python train.py --head_dim=64 --rope_fraction=1.0 --beta1=0.95 --warmup_steps=200 --final_lr_fraction=0.1 --seq_len=1024 --steps=3080
Each number is 128 + 24 x the weight over its row's rms, rounded and kept within 0 to 255. Layers, rows and columns count from 0. The size above them is the row's rms in percent of the matrix's.

# layer 7 MLP gate, 704x256, rms 0.199, rows 329-337, columns 128-255
size [105  99  82  97 102 104  98  96  99]
[[ 97 119 128  91 107 125 127 150 128 130 128 169 168 107 125 132 129 135 114 126 112 136 187  85 135 128  96 136 172 138 126 159 146 100 115 140 120 114  92 143  88 104 128 119 168 150 118 123 102 126 151 128  75 103 138  93  73 104  74 144 111  79 129 115 150 137 152 154 137 125  72 113 140 141 163 159 150 149 144  90 103 104 105 122 114 104 116 113  90 112  99 129  94 143  96 148  98 186 144 102 169 115  98 127 132 149 126 182 114 155 137 117 162 152 147 144 170 122  76 149 139 111 144 150 158  94 110 121]
 [137 104 100 106 115 118 150 154 171 138 150 177 108 136 121 117 152 142 123  91 119  63 114 134  79 142 147 156  88 130 129 174 116 131 152 153 111 167 145 101 110  63 117 157 131 108 126 105 106  99 134  89  84 153 118 111 126 143 121 114 129 142 112 118 143 137 128 117 160  78 198 146 118  92 157 140 110 125 123 150 113 116 131 102  96 122  74 133 109 139 114  91 105 184 132 150 123 102 151 170 125 164 135 163 108 137 109 155 182 158 128 145 128 106 119  96 129 110 121 133 151 134 163 114 121 177 120 115]
 [125 147 151 127 152  89 153 155 121 130 148 155 124 122 153 117 144 152 149  87 161 120 112 163 129 131 131  79 166 135 118 106 152 160 105 122 108 151 111 111 126 137 114 122 104 151 151 120 118 120 179 154  81 144 108 146 130 134 152 124  97 110  98 112 133 126 104  96 121 120 174 137 130 122 163 184 123 162 168 145 159 134 116 104 139 137 119 134 132  91 126 117 168 119 163 154 128 121 153  99 154 129 133 150 108 145 126 101 125 114 137 146 124 141 131 134 104 135 112 149 129 120 150  85 115 130 134 111]
 [169 127 120 125  94 111 105  86 110 150 113 135 133 125 124 135 103 120 136  95 149 116 126 114 144 103 133 119 132 111 128 107 130 138  97 134 120 116 133 113 137  95 106 135  83  94 124 114  96 131 116 135 119  96 181 132 102  86 195 106 148 123 147 112 170  98 161 133 111 162  97 121 138 133 154 143 167 154  90  86 125 113 135 134 144 197 134  95 135 148 138 142 119 164 148  98 122 129 142 100 104 155 166 127 130 132 100 139 125 141 138 117 146 103  96 109 126 138 157 112 139 146  95 123 126 118 155 147]
 [ 99 160 146 142 110 120 143 100  99 105 112 108 132 164 113  97 146 146 146 129 112 140 159 109  96 159 156 100 104 116 136  94  84 198 195 109 109 123 175 147 112  97 115 109 109 179 139 114  77 142 123 142 136 121 139 103 136 140 140 160 123 168 132 109 177 147 126 103  99 143  63 143 123 108 132 126 124 159 116 151 113 170 131 155 169 107 140 108 138 136 125 152 107 114 144  82 145 120 135 155  87 135 121  65 134 169 134  90 140 114 106  96 161 139 116 137  99 108 115 151 165  97 142 125 110 164 168 128]
 [ 84 149 177 130 125 142 139 138 125 164 152 100 105  87 114 130 117 111 156 138 168 147 108 116 106 105 116  88 135 124 113 132 136  98 112  92 158 170 135 111 133 106 135 102 124 127 103 113 107 142  97 106  98 143 124 109 138 138  75 126 178 139 137 131 108 148  94 143  96 117 132 126 123 119 117 156 114 155 167 114 124 108 139 144  93 139 132 105 132 105 159 119  82 127 168 110 164 123 114 128  95 134 103 156 106 152 126 151 195 111 117 109 165 150 104 157 124 131 128 162 142 141 140 126 104 100  99 134]
 [143 149 106 121 153 136 158  90  86 137 135  92 133 123 126 134 157 107 131 117 143 110  98 118 164 138 111 121 137 131 146 153  83 180 135 138 121 123 102 132 137 134 152 168 132  98  82 183 144 129 140 110 145 119 157  87 124 173 147 121 135 141  83 175 120 148 148 157 155 121  85 129  92 113 137 101 135 127 131  96 140 128 163 138 151 168 141 131 119 134 126 123 160 110  93 138 102  93 153 125 125 136 148 151  98 119 137 149  95 135 147 112 104  94  99 101 103 141 130 168 134 105 157  50 170 114 133 131]
 [ 91 125 120 131 151 109 172  97 114 142 122 174 146 113 147 140 157 142 116 121 124  58 138 136 145 115 132 162 135 165 150 125 104 149 128 104 167 144  76 117 131 129 179 135 132 134 122 150 125 104 115 117  94 133 175 110 128  83 155 104 103 101 112 146 102 142 130 107 132 147 176 174 144 103 108  95 143  64 139 126 123 156  97 126 140 157 125 129 117  85 122 188 124 132 133 135 152 124 130 148 143 144 161 119  83  99 123 155 114 148  92 100 100 122 100  99  95 165 116 115 125 179 160 143 163 124 133 143]
 [137 152  86 176 115 124 126 159 118 138  97 134 119 115 189 146 104 110 117  89 146  78 144  76 108 132 151 140 111 111 153 127 165 122 171 127 130 167 130 168 137  88 141  89 149 138 139 135  92 160 153 159  74 125 101 138  93 131 141 100 135 118 100 143  68 122 116 122 121 181 114 122 148 130 166 115 121 125  92 146 155 121 126 139 140 155 143 142 101 145 130  89 109 142 130 104 142 132  75 138 169 161 127 131 131 102 135 130 155 128 132 113 152 127 143  96 111 145 101 147 125 139 113 148  91 151 164 131]]
# layer 7 MLP up, 704x256, rms 0.207, rows 329-336, columns 128-255
size [ 99 102  85  94 102  99 102  97]
[[140 157 158 106 126 108 132 157 137 121 120  99 107  55 128 128 104 130 125 138  98 135  82 121  94 146 114 127 153 129 163 155  85 101 117 140 152 144 169 157 161 111 116 143 147 119 167  95 135 139 168  99 145 143  95 135 160 108 140 103 118 124 122 147  76 139 121 108 120 116 116 129  91 180  95 127 147 133 109 161 112 120 131 115 119 108 116  97 128 151 149 154 132 141 155 130 193 123  83 124 106 146 124  99 173 123  83  97 111 152 114 150 122 124 119 154 132 141 144 153 105 107  88 129 125 160 126 161]
 [115 128 138 156 126 152 122 117 107 124 113 122 131 136 132 134 121  88 114 120 159 139 136 170 127 121 144 108 144 137 143 100  91 101 122 166 156 115 131 134 102 136 128 153 142 123 144 131 128 140 130 110 169 174 125 157 128 124 145 123 136 109  94 195 161  91 131 137 136 139 108 119 130  99 166 168 120 176 143 147 140 110 177 102 110 135 157  56 132 115 120 139 140 119 106 127 105 169 123 147 160  96 106 130 129 111 155 151 138  83 165 136  59 144  94 140 133 133 126 130  93  90 127 161 140 159 106 120]
 [127 142 171 146  97 108 108 108 111 151 147 109 156 102 143 116 152 149 143 132 116 155 107 136 128 146 135 133 132  94 145 112 133  94  90  98 141 151 107 138 153 132 134 143 158 131 118 126 108 149 158 143 165 167 167 116 136 104 110 159 200 124 127 150 123 116 117  53  94 165 135 143 147 115 138 120  90 129 107 142 125 106 158  99 156 123 117 145 136 104 162 146 138 127 167  95 112 106 132 133 126 114 141 150 128 167 121 121 133 106 168 153 121 157  95 129 112  63 149  95 143 101 125  85 152 137 146  95]
 [104 107 108 116 105 133 150 109 157 120 113  92 110 120 154 146 138  98 130 150 130 131 150 118 124 141 116  94  92 117  86 138 126 114 144 145 148  95  92 147 190  98 144 134  82 112 111  89 151 125 129 116 153 125 154 149 162 104 176 122 160 152 132  88 141 150 119 131 132 143 139  93  92  76 141  92 157 114 125 133 130 146 176  99 133 169 153 170 183 141 107 124 118 141 177 128 104 146 119 104 101 144 169 114 109 130 126 111 126  92 158 116 117 145 171 128 148 130  87 106 146 145 155 145  95 109 123 140]
 [137 166  86 140 153 134  63 154 146 168 140 143 120  86 107 100 135  78 120  97 182 126 137 123  65 125  73 125 121 101 119 139 129 165 107 137 106 126 122 119  89 114 139 131 122 123 149 167 134 130 155 166 121 136  99 143 114 125 191 130 139 124 138 101 154 126  84 160 125 112 156 111  94 145  96 135 115 129 138 180 118 110 129 140  67 100 129 119 121 119 138 112 146 128 156 147 109 132 126  69 134 138 105 141  99 119 134  92 140 117 127 163 145 146 158 119 169  81 124 131 140 116 110 109 177 125 108 117]
 [109 128 174 148 159 128 105 119 104 138  99 137 103 132 102 174 113 118 118  96 179 129 112 121 114 139 167 133 207  77 123  97 147 135 102 117 119 140 139 137 142 125 111 106 148 172 114 117 139 111  96 121 138 147 118 119 134 114  87 130 117 156 131 150 133 119 150 154 123 131 162 161 148 132 142 103 124 118  99 106 134 107 116 113 108 118 169 142 109 108 142 149 117 139 164 117 133 144 110 190  77 129 164 144 155 205 106 141 124  77 137 137 110 138 106 173 140 117 138  89 154 138 114 114 125 122 106 127]
 [148 105 146 119 111 102 139 126 104 122 175 107 134 161 103  83 117 145 137 100 132 175 123 106 161 119 130 132 106 128 117 145 109  65 112 108 122 184 159 112  89 154 104 138 120 121 133 105  35 152 150 146 119 155 124 153 159 124 119 112 188 112 179  90 119 140 164 166 120 136 134 130 164 147 149 147 118 142 133 136 131 155 148 114 116 121 146 106 107 160 102 121 172  93 126 122 124 138 123 108 133 157 112 137 135 129 146 114 132 141 159 107 133 190 144 117 162 118 124 133 128 115  95 192  86 114 106 112]
 [109 145 135 130 153 122 134 156 100 138  85  91 161 126  86 101  86 117 119 156 123  89 133 154 107 158 131 112 133  60 117 138 113  65 159 125 140 147 173 143 145 130 144 103 161 128 125 131 173 139 137 123 144 118 159 126  97 141  75 108 123 103 133 104 153 153 114 134 120 132 138 153 130 121 137 108  95 113 181 161 155 124 118 107 125 136 131  74 144 148 119 153 105 104 138 124 104 136 137 134 127  98 172 122 116 110 128  78 177 138 145 102 146 141 146 158 109 110 146 137  76 112  97 114 177 140 130 143]]
# layer 7 MLP down (transposed), 704x256, rms 0.114, rows 329-336, columns 128-255
size [ 99 104  76  93 103 102 100  98]
[[104 113 113  84 100  78  91  92 134  90  95 190 128 115 117 144 141 118 181 102 163  93  91 124 130 154 172 123 110 163 122 131 112 125 102 127 150 128 121 118 147 153 128 124  99 152 106 117 128 137 126 127 127 124 121  89 109 117 115  95 140 140 109 157 132 139 121 141 145 122 167  89 141 166 130 129  95 157 123 110  76  90 112 126 148 116 176  44 125 147 123 121 135 143 116 151 102 122 115 142 144 130 135 101  86 114 153 188 113 142 121 125 175 121 138 136  93 117 170 145 109 176 132  81 120  98 138  89]
 [146 158 103 158 161 112 161 141  81 112 100 136 134 145 134 148 104  92 142 135 147 119 138  81 122 129 138  90  89 162 148 144 155 112 148 177 167 117 128 158 161 112 101 120 137 143 102 171 140 128 173 169 125 185 110 173 155 116 137 131 161 147 164 130 108 124 122 122 118 130  97 117 163 126 139 110 139  93  81 126 135 140 126 116 103 153 149 108 128 100 138 118 135 118  61 144 139 130 133 119 146 163 138 146 101 115 178 139 145 123  75 115 128 121 148 108 148 124 127 112 162 119  86 135 112  96 112  97]
 [126 131 156 161 121 144 179  99 126  61 103 163 120 166 112 157 128 126 130 144 131 145 151 130 175 100 128 172  86 181 140 135  85  97  90 120 149 127 143 123 129 157 129 111 122 128 118 153 163 132 127 117 150  87 146 164 137 171 170 102 129 105 160  97 116 129 151 125 159 114 122 129 106 152 142  86 163 144  90 114 133 176  87 123  95 126 114  80  88 137 135 143 144 131  99 130 131 155  99  89 152 125 136  93 125  86 156 131 138 143 112  94 121 130 144 137 200 163 137 126 163 110 105 111 101 129 128 147]
 [131 129 169  90 162 147 164 148 164 108 163 114 134 109 141 139 141 102 143 133 106 148 108 143 116 139 136 133 140 156 136 122  93 105 105 111 112 114 143  85 137 106 132 148 122 131 163 103 150 126 146 121 125 120 134  93 136 142 122 151 125 100 124 153 112 108 141 125 110  93 123 135 167 112 173 187 143  83 112 120 159 122 104 144 162 110 135 128 135 131 133 151 159 105 139 153 141 122 142 163  65 110 108 166  79 142 121 109 110 122 167 148 104 129 103 120 100 173 109 119 127  85 123  90 142 147 120 128]
 [116 138 125 129  94  99  76 149 130 141 105  84  84 132 122 132 131 130 156 138  96 112 128 112 140 144 160 175  99 136 109 122 136 113 141 129  79 200 141 166 106 146 132 149 146 102 120 102 133 134 116 115 136 112 142 146 128 109  83 111 140 120 101 183 105 119 149 112 152  64 127 127  98 145 132 118  98 110 145 171 130 168 132 103 122 101 112 138 159 155 145 104 100 102 131  99 179 111 146 102  99  94 131 174 160  92  88 129 150 136 159 107 133 134 115 166 135 141 181 129 130 140 117 157 130 133 127 159]
 [ 94 153 150  84  98 111 133 107 167 100  96 139 138 100 182 134 122 120 142 172 151 124 149 129 126 119 135 149 110 130 155 109 107 106 125 142 124 102  94  75 105 163 158 132 114 123 161 100 125 167 127  94 154 130 100 122 140 141 138 118 113 119 107 129 114  97  93 164 156 109  97 111 114 123 129 125 130 156 102 159 147 107  96 134 138 124 134 124 204 116 130 105  62 125 136  93 144 126 110 101 131 146 109 109 137  94 156 118 110 164 132 118 116 139 151 116 109 116 171 143 179  87 133 115 154 150 107 104]
 [109 156 150 163  69 140 138  90 138 118 138 169 122 139 145 125 112 113 140 126 142 138 182 125 110 156  90 142 135 126 108 134 127 117 155 152 135 200  94 177 121 166  87 109 172 118 150 113  98 136 119 149 135 156 139 142 126 153 149 161 128 143 117 126 181 143 122  66 136 124 124 126 154 109 101  99 104  82 110 120 165 105 112 144 137  83 143 126  96 134 116 139 169  92  96 151 111 100 159 119 105 126  96  90 145 147 164 141  99 124 158 153 160 148 141  91 144 137 159 107 141 114 126 170 161 103 154 124]
 [173 105  81 123 140 138 156 104 120 158 122 174 142 144 170 141 152 109 112 130 141 160 126 117  99 110 143 113 152 145 160 102 135 141 126 118 106 112 123 159  70 127  91 141 160 118 177 122 118 131 137 136 134 100  86 175 163 164  98 129 130  92 173 111 140 113 170 139 135 124 131 144 153  93 164 160 136 140  77 144 118 112 124 146 120 145 150 118 121 124 122 133 147 146 120 106 171 135 134 109 117 117 146 172 157 135 119 163  99 138 100 124 160 155 148 137 153 137 100 128 118 130 134 129 133 123  89 106]]